python train.py --num_attention_heads=10 --hidden_act="relu" --norm_place="pre" --norm_eps=1e-06 --beta2=0.98 --weight_decay=0.16 --decay_fraction=1.0 --final_lr_fraction=0.0 --doc_mask=false --train_tokens=654000000
Each number is 200 + 30 x the weight over the matrix's rms, rounded and kept within 0 to 999. Layers, rows and columns count from 0.

# layer 3 MLP down (transposed), 5120x640, rms 0.0119, rows 4380-4390, columns 0-63
196,222,188,207,179,196,219,208,212,220,212,201,200,213,204,192,195,191,199,208,228,215,200,188,205,200,200,204,192,175,210,193,189,197,207,195,185,195,194,204,204,205,184,186,212,213,203,201,189,208,225,201,219,197,212,189,188,193,207,221,203,200,179,198
192,197,203,221,167,200,211,179,238,209,196,179,213,175,159,221,139,183,164,228,191,214,140,185,191,174,189,247,152,204,238,226,190,157,210,173,220,201,184,199,193,158,194,203,175,204,201,188,180,231,217,180,174,240,236,171,209,231,214,246,206,199,203,195
213,189,208,246,192,251,161,178,206,230,203,235,198,242,197,163,184,206,219,155,199,261,251,196,217,186,222,185,213,203,215,197,207,154,170,190,185,203,210,179,170,212,193,172,242,208,207,241,170,197,159,185,228,175,157,220,165,171,211,193,208,179,221,238
243,291,249,242,255,207,195,312,185,237,159,225,239,157,127,229,84,263,144,128,216,200,241,165,183,76,222,188,216,269,249,124,284,194,254,169,268,187,223,142,274,184,193,225,224,166,284,263,122,197,155,300,272,246,179,199,120,312,111,254,221,137,166,162
211,203,211,191,200,216,200,185,203,189,174,185,205,201,208,215,173,196,209,198,198,215,189,212,198,195,202,220,192,185,210,195,191,192,208,203,191,209,214,217,202,203,192,207,190,212,204,206,193,195,198,202,200,195,204,196,194,194,212,206,217,202,198,188
168,230,171,187,188,218,244,229,112,187,234,220,188,241,201,185,151,263,265,155,235,191,174,273,215,141,169,248,189,195,254,179,238,239,142,180,212,191,202,168,272,212,156,237,214,214,290,170,198,158,194,242,215,155,256,249,200,202,159,125,132,118,168,135
210,208,219,205,193,185,198,192,199,197,185,202,190,199,195,207,218,179,189,188,196,195,186,196,190,208,209,213,206,210,207,202,213,194,213,193,198,211,198,196,201,201,196,213,200,200,203,189,193,211,180,208,196,203,203,185,194,217,209,194,212,194,204,195
128,214,232,165,209,187,221,124,227,169,164,221,87,178,181,263,98,188,256,219,187,199,236,181,192,217,223,298,279,170,188,229,189,224,202,192,162,270,236,237,214,253,271,221,122,201,202,226,179,185,255,196,165,252,201,156,205,166,192,255,280,223,327,210
192,215,194,184,203,193,200,194,212,209,204,213,212,195,202,197,199,209,193,203,201,207,198,186,201,194,204,204,207,196,195,206,195,205,198,207,200,202,210,189,204,195,204,205,199,198,216,216,190,188,213,191,210,186,209,203,198,209,193,192,202,200,196,193
202,195,223,188,194,226,175,179,203,159,205,199,175,188,211,190,223,214,215,197,226,218,205,205,188,207,191,206,178,186,195,200,220,196,198,202,187,185,200,206,182,196,178,196,194,206,217,204,191,217,178,199,233,204,197,214,207,173,184,203,194,210,191,194
141,274,272,271,96,222,156,248,194,210,173,238,226,326,219,192,205,137,191,175,191,194,260,155,132,175,144,238,236,174,299,232,297,250,248,277,298,214,195,224,181,120,256,223,199,140,130,135,162,135,279,219,168,278,177,199,161,256,227,206,247,213,223,187
# layer 3 MLP up, 5120x640, rms 0.0173, rows 4381-4391, columns 0-63
191,228,173,174,225,235,126,211,175,203,201,230,189,231,152,175,168,215,208,198,202,210,223,189,173,230,210,188,225,241,213,175,208,215,211,236,201,190,176,204,199,216,173,217,196,214,254,210,207,167,206,206,196,179,199,189,187,184,149,195,204,148,209,195
184,187,167,197,218,213,157,228,163,235,208,158,182,217,190,185,205,185,247,211,236,121,159,205,217,232,200,216,195,252,208,189,235,209,191,191,173,157,195,226,219,220,175,207,220,160,200,167,170,235,191,294,174,191,196,212,164,197,197,196,178,133,181,211
135,132,235,112,234,169,204,220,191,192,244,205,123,159,241,141,201,228,246,188,230,231,259,234,205,249,226,157,202,210,267,200,184,199,182,214,216,207,233,184,206,176,196,172,233,187,214,162,138,281,190,156,178,159,186,111,145,225,168,181,217,190,221,207
215,189,192,198,181,190,244,179,179,194,220,232,183,165,207,168,187,178,198,161,212,198,176,188,188,262,166,209,238,223,235,233,195,209,170,239,222,215,185,184,222,215,223,197,219,205,227,187,138,213,218,195,244,167,216,191,207,190,205,208,211,195,213,184
159,241,137,210,202,171,156,219,176,208,223,219,197,259,207,172,110,228,199,175,283,135,210,182,226,180,227,200,220,183,222,128,233,207,204,121,254,220,189,176,205,242,183,268,209,205,192,172,133,172,258,171,203,224,143,225,235,195,221,211,197,237,201,235
201,197,171,180,202,171,174,167,160,209,212,188,199,221,157,170,200,205,175,227,240,188,173,193,167,230,188,175,197,234,230,247,197,197,204,235,220,159,206,181,203,179,172,209,209,206,216,202,183,253,175,205,223,125,175,226,165,202,202,180,179,215,215,211
188,195,154,234,280,160,207,107,250,179,162,170,207,229,196,178,106,193,145,211,309,178,205,215,234,269,208,146,171,216,132,249,170,146,204,180,312,248,217,194,148,248,145,137,206,151,157,230,185,182,230,193,144,161,196,143,175,193,250,190,180,205,202,196
199,181,176,208,211,153,192,224,179,215,220,243,221,197,150,186,211,185,172,212,221,176,189,176,210,211,197,207,201,188,214,247,193,191,211,197,230,239,189,218,167,212,234,191,201,180,230,214,208,164,200,212,232,174,165,233,216,216,211,215,175,178,194,232
217,209,213,192,208,225,243,193,167,205,251,212,214,167,202,176,210,210,190,202,177,176,151,188,196,210,241,179,206,204,183,199,192,200,197,230,209,212,149,180,217,208,194,199,191,197,219,190,171,169,165,205,230,193,183,186,223,218,212,159,154,178,189,203
255,155,260,202,165,208,244,173,92,242,253,252,251,231,237,163,205,269,206,241,176,195,230,139,190,226,182,117,171,219,235,219,251,281,199,200,203,180,231,177,202,246,246,219,191,265,297,221,252,275,164,247,191,174,160,173,196,161,174,191,216,203,133,211
235,234,204,190,153,249,175,188,209,185,190,212,205,219,204,186,183,186,221,167,168,193,204,194,201,217,205,214,197,189,190,219,186,169,204,281,201,195,161,164,182,178,196,225,201,200,210,194,192,184,181,176,225,166,206,210,186,223,210,187,195,199,202,241